Each number is 500 + 40 x the weight over its row's rms, rounded and kept within 0 to 999. Layers, rows and columns count from 0. Numbers have three digits each. The size before them is the row's rms in percent of the matrix's.

# layer 17 MLP up, 384x96, rms 0.213, rows 122-194, columns 0-95
099:473503472557566479497505540452483504493435558490539459435468546557518552474500457529507455484504530428505554524462485512451431456464448503455534497482492514451501458509387448460450468533522473507489544517490468490499474576452429488447457511554442559484482518536504495545560505482404561530
095:566581554527523477504517548489525480504438499444461529496534503513461492561444472481496531449445487458481493406519516424474435499521478493469487494456454506545590522490584476534504391426592442450545490473494501486470471505445544502517522464464449501480520491524527514508526567540513448507
096:456479497509497480525554510471496453464482504548484468521457490507475474466519516481467489504581462539450449546487482500472509526537510434519436459501483543448495599444420518631500541521453535568561471506477499541497530485438533467538503507531503442477557520498470436465475409562463516434
105:542382554627476520420543488532469451490553422494493494492406508517520424547541513483476460459458503452496519506463476532509548432481492469505552491519469529474508489458451418503553539563476516517518477504474484493422474491487527489490442491448501527504518549431479463478454487480489492531
098:573405511485524482516447603472503497456484433471539417522455496494532474489428463434447438456420482444530575510553501444555535517530535535468504469522455535534527516523481515462476453514528526508449474515496517443483475498501529470573529471558528571546456503449491470502510534529498515553
089:542523438490481500512507477534533466507561443488518512547504540455439499455531505414450389507498592463475566565473499537415436502554480525520503522477550511498499574446458514482442468501560471564541462477481503508508534503600487471469469509501491441477542545530529549529524521503447480476
099:484431530480431479508547405500482543587493502502527524475546492488474510492495449480541550516521476401555499501530461555455511404473545461465510497428502505521444459576567513479519589481456485504476492464527450473514544463495463521456518547451497452520488495466502566427551464499453487546
099:486421525465535509508530500494489483513494432479474433473434418480517503450544414541481519512540463493538560523514415469478589518520429418588481565485429497522502507527469514567524511530501518530503452508445494536513551522417501476547526497505498472540534521474508455541554522526429451493
105:540519559499560435455515484527498464529514559512463496554454447514479485507542511504446483528447423439563462511513555484460461452480528404529475454549450516487516474487490506562495563496482436522500520531453497519535476593399490435546537542470572503448491543532521469496452480551455501480
105:516505457445430444513510472493461470527456466482487454463529508486507436494509596422521511500443474542568529470511522432582425508437521496430531522475517456501453542501422527576523544525515478492472461539508507448523547545561485479519564543506425561457500562515443469483510501503469512467
097:530394491479479558533513550514456492475498411537493501468528532487458495515485455553422508515501452526594578498484494484483511516512484522524478437463523518484584486530460495471483450473477494470503457590529574566426455497437445485415521513543454547509489473501451480524465453465480534540
099:506487503544440435505459480525486462468529510576534476502487535484515575504516429467488438529468435487478481499523504501510482461475486498462507499558621519521519527561503555523513561538480492600485475564508512451448510489485472414521470489450523505513478568488497465439626467437480464477
097:466497543555519511483456534543473455486489512490462495455438446506532467461492473490483469498539484472484521516466543573418504529440513469497479577524492517459520533433466495585523542510549524478435526421479483451492537504522493509533562371535406489504480468489464531546574479530512578545
100:385538500529485481556587465513538500426443541483501548465544559476464493446540523511543565446526505446509572517474537441504415523442469505470493480463528475498532517497533452475511474510508475532498480475478451421436579533493465455531458454472536555477517507457559536487453554480472492516
129:501523607525449464389482431522444402479472484487525478486435421472508485548568523486495450547481456473454504493527433516515532499532486438500444478548469541483553504464544462525500525538527467530525518507515466517508442454563502481510459468474430487473473514500492484559532430525513417480
099:396561556484503571486504476507444486532432495571452483491538507451448502531469535555495529457450485535492507444491551481500508458449484453444528472518535485519454507523521510581544493518548572519484478526506470519460411546492487462547511561509490458504458467516499429437575533531503578441
105:527516520483470471496500516558555493467494543498521490543525333504563496471532484533436516551478569522514526467436501536565446504419515432485543535536530501464481495463385533480519527537473486512507500498489472471513488481435474428538557492508499492515513489540500494442503539500423553440
093:494476509541473555498481538536470532479456450533458530527448438474566504474473472485514501495512510535559533540483473586498533379506484471472492523502493442516486473562479446433504482555513486493455515498484480418476548548576521535494622478492543586464514536471542483585527513468542501528
096:490453501478520402502517496526439470465500426519493496450405583471545585523475474561556535525509510509454516456514502508512526458527489510543567451460561460458492437493441483527493445526532550467557511561447522563512563544463473484473536512526516506509542458459531510396485536525464497509
099:533458462486470558484558506547482514442531401546543411520533538510493541495495469476580512519515537495537544456526591435526495469500523538463515491490464574516477536460498507539508412480467509538462477463433537410492496536450479476480553512534510452589496466452468544480482484468439459511
093:494571509592456475434456439448476470552486473466460504465504555531542495508497507562558525505506537482467507478480511486453573559450447515549533517479475447503520496471478512512482520468427541576546493579515593474573548516527507462490501481537498471554477508556523555471511546478429413504
098:485546570457485449466483458536546446459537479479493503499513496487446533449526523521483522495488460489504548389466481521614501494493528505541499500491545378504453519516563517613484491521518504566461470525437503462504506460457547488561461491552532473473452572519536446468495536470529482530
090:459528469531562530460478507467534454528516489515527522493492443454516585486541528546499476396466505521539412545534502471559450479486472424538509506467553553404477516541463595510511453501536492473492528475441435522464461564538481526526507519502479553454535483515464487525474511525486586427
103:512533459458511485502463547543500508502455505581516457518508512547474510451496493444449561508525469445491500545538460480471494492510476611452496487524511448549509501566511519454541544536494570528484498609486496482466480485555432461511545572408429511546436496462570472446532522513507554471
105:498459488452506434495513497572499511536528504499463531496457438474521548556458415545411512484528506459556488515523506541519506503530467484515560546443554537486515515481481462493422487480489539530480521549501499432532480477509456504495542556552473489550528504472482491369483406439447596502
104:494475484519469552492538579505558456471495445512478456428545482495471504511476558527513474457455485420548471472449471451511471501474523463529521474527468506510540477518560518504436373446573552519542514483459527555505547456472499502484555472500520526460506496515532515375455572443451500509
097:522469429600466454555537473531447478513475552522552529560507539508484419491553456462531457494486520377422494542462502464406521468472555471577591532503477459462475493543523518505445478519495481501510483465488470478516489514526457493511484446514508482508463530493587483533526536473563491495
098:484434537436417483449562476458502509526581461503549493504551516494553455474547529495481539473559480466524430490486506447495496479509500539464498491480460500425510530519550453508433452522525499444478490453434518492447501585523409514486494479513476504559493430430532504516417483438492426471
099:542587492485492538524501567528506469488541496532558488521525503482575523533525512529502537485536503513490583494530576483467572484551514405497455474511529452475462492569419563481467506417525495467514533508475480450516565530586581470486553562441435494473509478506500543495478511482525534434
103:512498464539458482493529516516433460427532441545555465468521511496472443466507509463512463580423484524493573464513524477474539481423499504479549492614507458495525425519507515474487549464605542453505512483494571479457549489458456488469537533542517443563440479457449521470558483505479504477
109:398477472517545507514508431502509500533466533502579520473452492540458525574512524447429500544482487512492545530516474492439564435521505540545482505523485565481504444548549483461480542535465544464468428468486508485512578425539509422432514522409548548429533529488481499480468495518503452528
097:442503524496490463481530480448534522481504500592542561510472529450459570492527476453467537556445478505480472549508466461486545492485516412512463433507500487465476524479531588488511568432476550477509451406497501475494407481486533483520543521459538525537416494526498552521472556426440549509
099:493452444435508514515496517419505521598514529497571540506464489492535438464440489520461530570502538488438501520430537509437540467466502535525497428447507447494502568520514502480483495537465468491435450511529446498499440508510583548537444439495536550543482486522454428523461476489520543578
097:510502500557488488498520463444501410499537486498419518497530517476533475537529440525509632495504511484496546435452512476458471546476448473506423531538530445482481570509518493501530463436512518483531561562455507461483470548485477515453483418471433531541418479508401504497474466486527506558
107:453538594517454505461439481494496503524561519531457488455429477611472441516499523471445449511497456509537491528442479457560459576527459528478506561486533522521434518504534513511555482487461501497598497533538488577523468506454532535490468481478536583496561493516515501497535438452460492432
103:549432522514515431549502486514599520499545474468468473504500513553521545479444488504526522531524454522483534437463529421535493467510506462479488601536550438474488572548426517504573493511546518542548524493442538549490432523468493533491484578510507477518554478527469562452492523547481442428
106:504502458489539453494544488563492559486557498529560557480501463505539486496559531444509557520445511556548487452539519463439476463477397514512528481539441501431490462452531491506527565482487592529480506523492504549554554500563446444483470550489501525458468425502498572521534514558425528467
102:489489494483460525508538536433466452435409448549517534514486473530480412508511497542529530538517484412518623486476512484550480497506482541525438557520493489468457476575546533575569444484504474515518469503436493530480462507524530438474518452565487482475490460491480566551500515441526434521
095:497511494497517490463436467516474456468472553466507562436403485521525532493534521520481498472522492498505458586566451530495542483516471456460516564436502500457512497516498587482571467442426459523474569525588508445490501500518561537524507481417390492472449492458485506557503473480480494545
095:506504506425576471511482478562515443542526450529473482400546466538497501566509544546459513493535541450483548494497502461496501434535527525461524533540482511527524502505533506474547474505428472489587603523546463463487457564505449425425538573476492485510474476447477487477476570432495495481
097:498536521554423461498461501543471546500494524523508521506440496449510516467476425474518495487549444503539546463488498470498483466439537484447494579496519477530548475507452499504545497455476484488495508576478589582452429489439459518474534478463472498504451528471542474433525491619561424434
099:507565561563439458476494543476452457495474470554466507468511528458506417496518473515484537511477493491565533506497490404521531553453497492491424506522517466497381443502554424557556461513541444531466462513506444501491544527448503554463513453489516433497463472446504482439517528522447537544
103:497450499507532497479516474489519468490502426484525474433523586553442497480534485454494460450473573520509465521492511433519545491499507458504424523470539478515512555501412575533462512487464429514540465478596506437493518426473488478505540523469514543539440563430456574517549491569541466488
104:523512540509533410398506499514509469529535459492490472456559470488499528485426478499517577448503534502506443508452485562489455507482478471498486589482488478544517516463466494498443557486576489513606522511458524457489464494536459400420524493462438494521495513484473433451489426522538471461
103:543483495459428505489517440531481503477513478501542470420513573512464421542497498498490525578427522508483561487482506534490514537538479477526572498550500419429467539568473469561513499530493463546477557550459554510484555529535513515489529520523515519464424460502515407518476515519443538395
092:506497450542456552544492421507501504459476473544568530554536546469538506482542458562444482536450430541597469522534533464505541514451423507479469496524462479455529518448584430541513494484430502466506513456466454501543561492546503490543524489545441556523480443455471542557474558488493512481
096:456505416484526450478474495535508469482547407474523517501425460459515469469538471513476470569477487457479470500580497529554518420515512535541525433536472479511503505525507525481540519531555496523484563485502500538524492539591571503576467497520517457602560411491501430524451494522449465475
100:489480536433490455430471440570561485488498525535488481413477510467539509501489486542512496476510491462475420512503501510493473496544462507564565453540552509453536596515590583578489460502441437486489469472515499568542458514448554541440551496521463496520501501525506484431531481479489428516
114:573445561506547500465477468596442458499547517510471480536430477502601548566538461538477459540530493500463542491478502531552438583557536459490498592526470505458579547482500487500536438539451509508489508543481485539497432472511503478528490531488498521467456471467497547536512470541472470425
095:467493562451508451484529549508481469601493573508542467528550488489546535443473518541439495542540505461473613482539521433487489538443527512461478548492480454430452481473575541530529509492462412455507535455469446462493475519497445524483447471481511511580497503507545562507481542460543463497
115:476493626573511488504522474519517514516506545540476497486508472464552520575549408520488490470535479515481496509402442456513469523530492419524534549596511450455523459479515478460519418494505458518560580514552493454463482502498505489512563482564496471462461471481443491522508556556478461497
098:462497600471518440511520517421500475481498522459442555571489563556523490545543446454597510478544506575530500520530464518553450456508541521502459456551532461437562482485541526458465532473553469508515544449475507475482490513552497467429465464508503500490495559602474559508504509470533505464
089:533473520480467528483529530557507543464456473553575416455474559461499504500440500527518514562554523497485503557456499540479501459547433478495541491498439510565545595495546564473446582477480484566504484559510531553477458471509507435535563574563495477486501512468521488452474483533459445539
100:527418508472482507530513526558485488481508405529579484453507518518468452485479534498490540510384521535483534514488560521487503497458431495480540441453531479477473547539490514526499543494526536561464449459505535497556531469462522547387474497485537556502511444495534549518493420492556459400
100:499432520582472430493512486548504518547487484518455544446475550481468526501600529453550547464540578451538525538468536513510517522490509454434506486546569513438477466501404532544510484495483482458448516521493476454488484521494488582460551477544541485509459557562469454562495560536459552512
095:518479468481539385495459473515443579507482496489533529439454475493491519488519508394458496487490477476394481534433514513465445478476547492563422498518547554466491530495445521530455514516424530479506525519519478519482533490523483493556516511460570555513539553574504541462555558516465495436
097:530516603514530462480505462529541455591490481437488488599475489494522506457550528496580530491492500465504422528594480550496516529478519421447515494480461487476457477500463519460463490511516461453507448530572539522453498518528536448548544491553470528536477465478501507464587489508483439413
114:469505485476468458535557542515457555487560544513625448561490500496504512466582448466492559529492502461583516511492484488520480468497540528548498566530523512473548550499517616580550473515557518497536444425458518532538524495531512490539470473530519508500506433480499550581499498449506479531
095:484452469447481468568541569442497468553485420455527495528638479497512535526505477532556484524532517493497483442473478450495477501463458498525529438425503477473514508443465558516443464466512581492524516498526557494544499526459518493446469552525493498461426457516517561483514507538569530586
098:524437490460442528453497432548523482511555493535494533499504506523476460483477541562533532580437506519573454520429500503615492475504568510548484456490495428443485471481482528542527605493494475484613462459425503474493425515491545492507506481508529525511493416479506505493475462467499489466
107:493495434495483449501463536487471401542524512480489468532488578564498527507603564519479481461437545495432492486483485497556405432513519460508474511495493502505428476447405518431536501490501513513520538422470571432499554474515513510536505518531567546510455499465519488522511477522535453552
095:435455457511420522469508478509490481521510480491513544481464528582488522444508467498429482494495534531469567497517473486485469440520517490475489532516515489563502438520522432428501515473469530570367530446474502520515498485444510513386456492543500467528559486507517481392453569476465466494
103:465522538459527496437509512538517492545562421511465392522466515526559433436509573499535502500521523471488468491507515567472512435591546541509449471457449488458476448490540448483555498512533490475541559540524529533446583471466537479509457508490477539440516529499556436487549427502503513522
104:511573541448574527439485546550521485511529494546506535508485491491547467494548496572555443459523497493537577482569505491446559503542506482524529602504488542432500448480468511437560453459465557518507496510506522481487465460510470584489527562483431510544516470544535504559495509602493469536
094:487449483390479470465547479515542432502429431496469526456503497476530487458476576467518538395446478537537531480526482489511544514517482494457477474529525460513463547477443504535412526504544525440492404577543443473501540522569474427515544453491486500483467489482445480507485546513501504453
095:481462450527506462510532454508460454545437588465548538519491498590504533478507512481493503453499531537492563448471502425470502495556508509492514526544444473546494523517458456511549501496516531506412441515528456441557463576510482420395509475490472556481437516486501476550469479588509538548
094:493496479513461533529448546606452477521577491487536505571438456504476484545481478466580488525466464548480551532415478532493420447471500515521477556493485469484436503474422501477597508542523496529481489495450451515483505494587507468452483603458443473483476542478533490506478488517526543468
101:516534446508436539434459508497474507537508488537501542497564491563531497454543520548497510552460564453471520491446533590472474465534485489533551480476501483525543476550539503519566586523519534483434412481471549496453565490537496439442477541511483448489470521536439556485518581442570512503
107:524500499442537519527509448549483503471447453477458476444525562486407481483434517540504485417491478489514542531521474456500555471494518482506537540534508520439468548521505535447511469443462415393448444548455494502565498519506529447464451506549456440506514488475483484510562510604471471549
097:537527477485460510420524516482518499537488450558449465551550534472456511533533502527539537518525447480500552490493509536512556501447525525463446526520423438505453545443494460546546578504483489487512485520501510532550532466484603592464545477491608534491477486520489445528474431523578434509
104:547474469395445498523498488482492510502438414445561534531454595459550567550491570479533505509483522470499488515530560502508482482490545493500463500422548580504532459532422456458424523501480540526430510442507512522510546568569539512450531503488496477486564520500522519449500500461515467490
096:445533450533487569488480452557526526560461494439544608555520547590517490503579481443458521509422488509505521473532542489482528471478477486544503450496487455505570534560475515535559512544475503570469544470438490506491501608534529486493494507504483521517486455461559555520504512459457451459
108:479483563467539443442544495509549477469493530499483504491457520412498543455513470538502472506532502477457548512473520548500522449499479527506465527537507439522521504482372429486513511480498530493580568465447467567571510505480518500480452575491478421525494558537475480438491580498536592540
# layer 17 MLP down (transposed), 384x96, rms 0.0556, rows 122-193, columns 0-95
107:506479576460486540475518449527470496605518494513456586539524483539439516487508449455535507560533461552473481469530574477486521519559468574494457469453458453459420487549546483514568443432517523534496477543458539514454572499471532503473522415521527505494477506559477493469554477493538445492
096:520468502522501499500460487462530469491477506541488534504450527532431446493473549558528542601589528457530468535540520544489583534549475527500572513513510516458430459539464472509463542536448525561488523471583604524500465528510514449580478524518574498522470487510512458430502486487553528552
082:574508545565534494497536496455566520523527505474484521546494503460481533572455451519488520524367569543489574525521510501508448533515533503531457526539476514434462460566506479441565493494525477493582471547524486515443460524470543497504539545510497497524497420571566587468468537495499502525
114:504433462473506510481506466524491540535553382489444598534492472552439490557474512491520521536540524488513502505448574538503486469509443434448448526495497488530474479442465463589517549567469444523484472488506605472489449420462490502512441496490478480469538486450521471558519478510439499495
088:448595455488492468505579407504505483509492557477464573494449513489493479486562485564530535486496538551500490433475521563511444479511510463563437491509538444546514466402553512493526518516486467498549494524559490540524544409513448516430480580474488480424526482479446522507515507473493537480
095:481451467478477492493533497499530519437551478482544404513486449544531497519439460531512452606481409524583469513525559493539587520449493521462474509518436536521523438548450565491542491450482489519494476494404522487490481510504536442512443509501471544521470481474462493518524511547598473533
101:491428572500545487431448526500513445486543462542495446501505569477511603482472470471428495499506476544513493423535459415462517570508482510476475522488463501497485546579562517495572484496476581452463547441425550430490530509457486517495521478534463488531482487563482464534442511505482465516
095:570436537487548486507511472542545459537516497513472585433457532523514478507468503496512426442456466477439481473503543451523445496541520514523443452467479467434443533460529567428535492568501506537518511442594390508495513528481537501470501475429513525511470502523532493480478568501547446550
114:545591533562535489550511544467442525488561466484510499542491567516555570488500499556484495463478498502453482520541486441560499441447501489498495518551506542573502454510459498541573494501525441490552587517499481515522550532537469428488498474521474612481453454464557491524472582451500492537
111:494515350500487505533517458466542532529468437513468516497453522471469454559422516518502554519503488391518586523448489539511475493483469471509485440488461510482532560479433497501531527448479513480436537464513590475539495449571522464573523482507485520494478553467529502542482527500423497508
092:482505446512510490476456420458520500561517562530544418526452451500507497522485529498627473488487557551531423528525509493514484474483506482447519540570505479487477548459501536568482503509568507519487519417579414476545499508490472554544486519480532419503507503470553548439532519551511541458
087:481550498476516559519528522493526540502540408437468473465467414483459460494445499545418514515489527455555531487514511492450566484425497444503499531493440538518482472393513496433509422490512465460490445453480496440516488549549481467396475465504536527502510478502509488534452572496494483567
092:566552548488435433505574445452552576539549485535482498438541530482470506570508521524496502485477522493502550471527497453601493498569490572508504486501528477536431435501483497437443512491436488514535481584496536499490479508477459505515460626528556491518529542512508436452495478497489492513
093:531436480571490537465408607427418480539523388526510484570499495551539544552481551505464451545512476477494489482527516468524592495508486488472544442494489544503468499465506531499499513474553577508456528497501529506558470451532469468458497508536514470513523567482500414525542504544496520524
147:503480609505421442544484480457598499497514460529582497524543532498483464539522486490519516540432534466505540503547555503487444483548486545539457458495493457479491462500386466407509499506459465551445459470501536489516531481482477542518504463468541495530561470538403468498520557468501478534
090:593471573482499532502511547487515529571511487482518569526482432547488475556496481479495416477520554544525541487554471569469464549542550543545540500551533497551598444550525527466482541509520476566531473453516555500493582519472467543447547446526507571505528524516489552495506498471494464550
100:504545467484425442474557402497404435528518512539506495507542555480485402533497476541475509498466477521535501493504533521461499459462446588480488492501455481506507500587538551543490455433555495498476548549471529446432538547421501475545491459427531569497492509464533495542486479477483501514
092:549515574527555534488529424472567442530555502536596526480535523490477487527469503429547497434439534399508510539546526421579480562534527509533491527464459436496501505501570540505431523480459527486524501547500523527533441558508470493517493477488463421480517479493498556478545515465479490534
095:508540456490480568479421537516543576566517503515466481524522519471462414498497570441525437507548508452495492596473531526543505460484482470513489594488457488495485483536457468476495487458518521547510547483563432421530435434472554525541484525460490532481428467493535424525481481542531511466
095:472508514467494499540464505486462498498481557486476596434449479453505475505563524523401500480516529454456518491546446498461491550458450454508466530490506431430470428521510524451498610549508503524543510523587498590506476500552451506472441454451504603466493534526531491539497495505500522521
105:497503480507586489514545522604461526500524505532520457489572523435498520503482562441500434458481500493496543536448499498561422538487544456496502528497516549499480513499514500486475500588492502477491582516512418499393443493441462515448556528501436548527540498512546441548478470452571527502
088:449444466525506481556501498521422511489447475507483490510479474549551447466554542474479524503548430431513496526550549541472487483470483485485482483578485502429502472485522477505542556543575497416456561423525536504512504532549511515442566524475518498548603531567513541559504581459477517490
093:480513607464488504492522520499424532509489502493571529453478479469491443516529482485496472496549481582474554444524527531477558487562543536490526553509495486609509563550463503489445508493476435486510500584585528518508511431525478531533568485527556531402516427486551511527491513527487487539
083:447481398526486500511511464464454537549541447420534506490495478489464488540520505582551468433494496539542503475431534523472450525497476440529515526504467507466505453438457435555525439448485453467524435437449504506558543494497501471410438435506560497514554506476532539466470511470553504537
089:448586465567497481595450433520547485457473508543549506503487503526548526480522551487508454527470524491504524494463503424445473547546529531453489503496488480448498517525500515504519534604545432472542466477530415484510579517487505493509436504507566520499464545510508441580460471568581516524
096:489510535499511445483450472443479557478492492479463537554485531513520497497544417425468514554530525538472523508546506529494464490536465513426493514404522474455501475499464515525579546587444470503510492466510500444499469546423516556526475554488562473436505491446535422592546458492576500476
088:505546554477541503483530494445523451506523478459488442424449419445514519492458533491535586511524446516571532458511492501507557513517461473507437488479466517547538570559489477462566443498436483505476448546463560490502487568544540512510539509515509437509503409549486451445435467495455471445
095:496536460578550545565463538526486552472479525507488556455474496529479507554455474531528465545478556476497546479478435590486472502438484469493493481537563479508519448533579519509496588473429479493515494496560491515525526444567533505416470535497527449461600547481521434490535464508470558484
120:501426513455512442465485520541450501435500533498528509526476451494475489459479489479489505504500454544571438518511445511476500536424562556465548532544551581608496500469556429460533511541504495525486478489551512531454542515456457531502476434585565510574474553479461515485463427479485469514
097:467536519451456518533441535465518593573514555483451516541452474487508539558544560535484518512551532497521438511466461461496465532544484484558448505451540408532480601486479537514503461489445490569538448456491435496518479462496531543484441425474448561453536454495514505487444487481518479505
100:542508503443442432520524486553507512525542473482484500519556540484514514434531448446539438462558479457521440510550526447560492467494524476407574506469454499466506507501450545569513455462555514464412539519480502506438514552447517555510475434482516417470477510469530520538503507429554528453
082:530469560485489493508555474539424452442495499447447501497523512516504442533471449533565458510520467510492442519551527479470523402505486504445582547478525488532537463532549489495517492498509451488601503503505554541530593545404499502512506498529481508435535529416495471480539487563540533573
091:446550557521506518482547532516492508461504506478502480512528514486480535507524457494524530427454448508551554457531504541549433498467550500488537575590531490466548399495543507493533509495465500488574497550470579550510559512497452527405515496520474438482537477465500612544518511495457460429
092:508430473566535460507584545542486531451491585521541469431452450491500541464421474586542450545473509509479479490533514502562519488537528494445515559560479516564474502490503506513450548558481459512488426444569475514465537469553481488534508520475547429531521513436532506549531519457471520456
138:442579522471543449555500464534466549536518533500560418507500534573523496480575487432477534486486453570514455559546535493498542441499460516523496403531531437458463524461547482504452423452468508503522484544503542536522486536613506519494567519501500527492473482503451470504531572489483499505
099:451530589478461512519543467500443455489523525459507488494499548485473522507507457495513506512497466561488529469509479558561541500544535535515469450567494549511460465447470484493461496514534404509464486505509447565484514423507544488473468497470516516478589528450566512486448672530493450502
078:477468372515408514519457519448441503531433501476504471485521514481494474444489514534514462532532514447489486502436495522509567596519552501452494502498490476523517557556453503469497464499446406472462538475495568487485474500443523519493509478492477489555537594486497388509447494528560473514
113:503538582532597419466457492479475495492552563483503468482546499554513571497488591490461478521524517550445429434515484498451554508513508476525543473455510468500480598503493476459431513558533550447449473458535531502525535515515451567499487465482494503472473486501561470470440472536450569493
089:527476546516451558530510567490609513550522469535503511476571424485528529481559488460525484491478549473442520449548569509518481549550544508493534450439512489460474448556473499426466552520562544469527413507473481503526571550473444555456536496542517482509484515519552563513453500552482489527
091:470499484533449545470482518432496527464464554447508506598428507528508501461446440539520481455505468471527435490549526513550520513562456485583511427450543498456519466503510486553422543459492559513482443500436516507587559445479496519587498493525452550495464580471497476497529485496477501532
090:467485511560481527482531434553547427548467503493554560454513489519526477435478518484405471565467545496497453527450492434432413456512519491494459465475492421490528548457554549497481473485566535516527502442507451491507495478597459516550532515492537493579504465583489528542503503473518536515
108:503518515529461504492493581540509516510482460507446488508515517463543517475403508512395470515482501489461557479399481569449523436549498482496517434524522503491483495530474542508551493481551549547489506456502538486473467469522505537546538450582501502522555369454508557527418533511479469450
101:480511438556517524503475510431494575464557449465490512533446483491502460479513550518500521522455438473566516559467538601474485518524468489483602437564497552542519488504531459534481515559504533498511489506462552447562525572525525541459534567518509519518507529567423545505443419514510486487
107:542485450551468452514554469506532455489419548521544491494507462541544520434392503555507480477490546569517517479434501431506522543579607458463498449504473478524490460525416480566483529516488460482508488510478479464479561498421493471421499470492512544558491535442497479475476496486487541538
096:466543483541525464557458599457532540554506455531498529451521414480503556478447541479488464421556507498482474502508482510570453474405516477439509536454494541472509468491475508520455516447505526470518380427496426483541536520549492458497472468496501473525515458480555554481526485512570479535
090:504475489461514468450523577466542497561500504486464517422505449497521482475514533388523482500532554470397619490463510512523461515528532488526506474496506529471453522461519565487506481516534463502424508618524557538460458473496489533459441491456543432489556545497542481461532449490495487520
088:552485523529460526555499505453520580477513520544455499530527503518481506485485472472482504484498470491521529488507526450486552545422551483468445522462490455430516538536420483504518511503526521467543465556529515555500523403462445531334468444486437572430519525491514488452559495522509527512
110:473531533476585527523509513579472471481445538529490496538524513472562509525514502496527506492508446504550520485460486579528525493523528480380486435544500489532521455493572420481467433502471569528509425466515490502531557467467416529477555488477528524413520507562519569487561518467461460465
130:497517535538455495490463449480533483471393510542479418490511570457547532487507470578444529507512534438503489509526558544484493409560456547511557519488514460514443494542432500545503534541435517524510521437566531484484513502518478560480480506461570498550605487536522508454432501468525496524
095:587498488546500530491519527476550555447567491499449502555473471542490496512528500517532554468494486458488486519519438600514561508546477475516538516458523513567554564475518483512475560556518591492444471463462580506583510468513494460488595525550473520506504458484478568499473510586449507535
129:440485476460502416401456569537480550475472530510509425532491514463483486490536515429517518520549504499515506519502515518483465427441457481539519533480527537550535496472463524535482536470476490582429518511519426548540518490509555498599548497546508475535459483373526521569454486472497497501
098:551504504585499499516471585526491437473454444530461476428472465482538559481425558520394482538553510430515524498481478528476586500544527520543412475458565503512475528458561510522481515523525515501467436495513543458510494465508525441536462542503492487538521479554468440500487493486445478579
084:492544620486513545525440512521508528544526548428462489488530478505546495501592496437488455437441501506543439464508501455483467527487521510487478469498528506393502478502571472551543467525556505474535527499443436444471508539435442479410493461442475454506525502503485524513527530544515505425
102:479611541502471464462485506450484547503466558490483503479542521441521531542499477527500454507502472498470531501533481532491427498533571485484469578483484468519533437460500452490468478500490508455507586545491515508478519532508523353601475513490562459538502516466450502574530566468468565536
104:488457502507443562472616539551487502522490474479514522453494554544502486502477526493462457496536507513519513499464501574550505467463464529454445422461508491500446515480524478517551491448460534503530503559580528557540513380535516448548504523482533587554467472452425502505505487438495438547
098:455568487538462638481571492501531435486495466551483503553537517510504489498494471530463486566572507518589491426515535481514557498467447499443511489496496497453468386558468508501534472450547485476493517515450534490494494561448490542449458510548498489487492462464571447553492460487546494517
117:539495501490558560484453518449465501437521582564489484475537420499430591514487514498509408438430506502496511499429496494478516471581508484504534430524516504465525504538516540496476480453477493527516609516435440528475473514484473561489435467496505484497449558488508424487499545514437476465
103:545490489524520508476415488461581467468469463541464574455498514508470469508464560547518491503505448516411543487456521485483492542526453502473496423474513472468419438539452449399485500527447477473480524552474500467464435467498467512456573541493481498471460529520452413429480499574502515479
102:534459517478506533478496423559446476484473532576568490518423506504504512500497555480484485508471524558531469545490422534436477472413549471531453583556584556516476508498546437413557508538439471535512525528535500511486501470511488496520547469533495567505494496495540490523471543421470495423
092:459493550528534505511539574467501521451483459484459474541487485461578580518470510407475436421559502500498581498537452548417517503452526475455542513545462510531519575579473529483529459534507544475506522512551560537493481514510510494497483469533490459507496530538578462507529478590479512576
116:516480527540569516454479536543520506427576554439484548478461461484476504498512490491471527448480452473521482494521521581529495623513490610459478533440423578526519508542496479505520506468458485479523506557544435499495534489494463482508487470543464523447410505530401468468497508525528485531
097:524516460493538484582540524471520522508516380460509457464593477469537507536517522483513456503490490482480419496425483450473556542507521577532500477462507493399505534518456545560545560505516492529574501513506509436469516528528486521463465543433481451487466505495505517584509408553506530513
098:477544551544480492494452499490507401505471503470487610431458512515476541446479470527479522492566475470523488496578482463528446484509528528472528447498514473521567581406498522517436511473470545513465483482518447423482520505577556489457503610495446458467503507526499526507447531484522468551
116:458482504478545485566575538417521529523463484486500543498421478527571512463512523425530479560471516557502452473510488441497542464485505545482512498468580557505576517517460501516501487453446430492583454508542504439433557506520424505473483522549424475488457453483480517507531540541572522492
080:512521347467490490464518521437497510525502489554528559539498533518441438567481461546557545521512543392563591499453527560516537500522473487507535475531532480493497555530460536547540537462457516536495547454524537477546519456470514491540470500504494544489516564446536530546507482499484539452
098:525499393526491521474459497490501528543471497569491496456516509476519443453447496490482538490495446496447476532537524464576507471517495460572534467482492548487424430494461537503529520396504526527480493486468458536504489453497516443582559540524468481547507425455477534477506596407507434471
097:482432535566423440511471476497535454470456451516445460445542508508531521455554527531430476487529524447516445439537442486425512513541569559451552463520507474479423498483548461527477530501487541451540480435553580454517460506511485541485472413496497543532512495530505511437491552486483474540
110:458516527493544481516516489543533467526478517461512414469496501492540526524466520476559514548519502518525483501510487429492577591460568498526448519524507505470468566430523497450504492489466524537561597473555460468526461459508496575562525499516479522537561483516629470495431467479434461460
098:506505488557453500457430511467511499517537527486547523540430523513527516500566516476445532570576531495457483477517505549499457507508466543503481486477573512545482470476549476555528539577561583595494519473555465507451526492513469577579558474460513550540443516523528533522446504425542531463
106:462527480570465443563488437475528517456482499406588481455479506561534432491497524518430433540488521516516469515537508483479492485484512463482515503492531520514473489509397526469409418555529497534549453500427443479444509448493466433466556516492486446480481476505555534518523517495504582512
110:526436547567543473562423485510563519478507544469519487560544444472513506440511478562477467500511569534582524535531530441529489495522496482485485543505490587479427520537450446527482511506567502488544525547549494456472537450458483487505491460506553464557589546471579526528533447493472554486
088:483440449469495508514486521504559426555540488580527482452487411503458527452455562519569497516466488478494444497515447498504494462505529517464502537490507546479445505420478484490432496473495465405482481574565531507444497403509517467434504572515452484538533496511574431470534519534470507500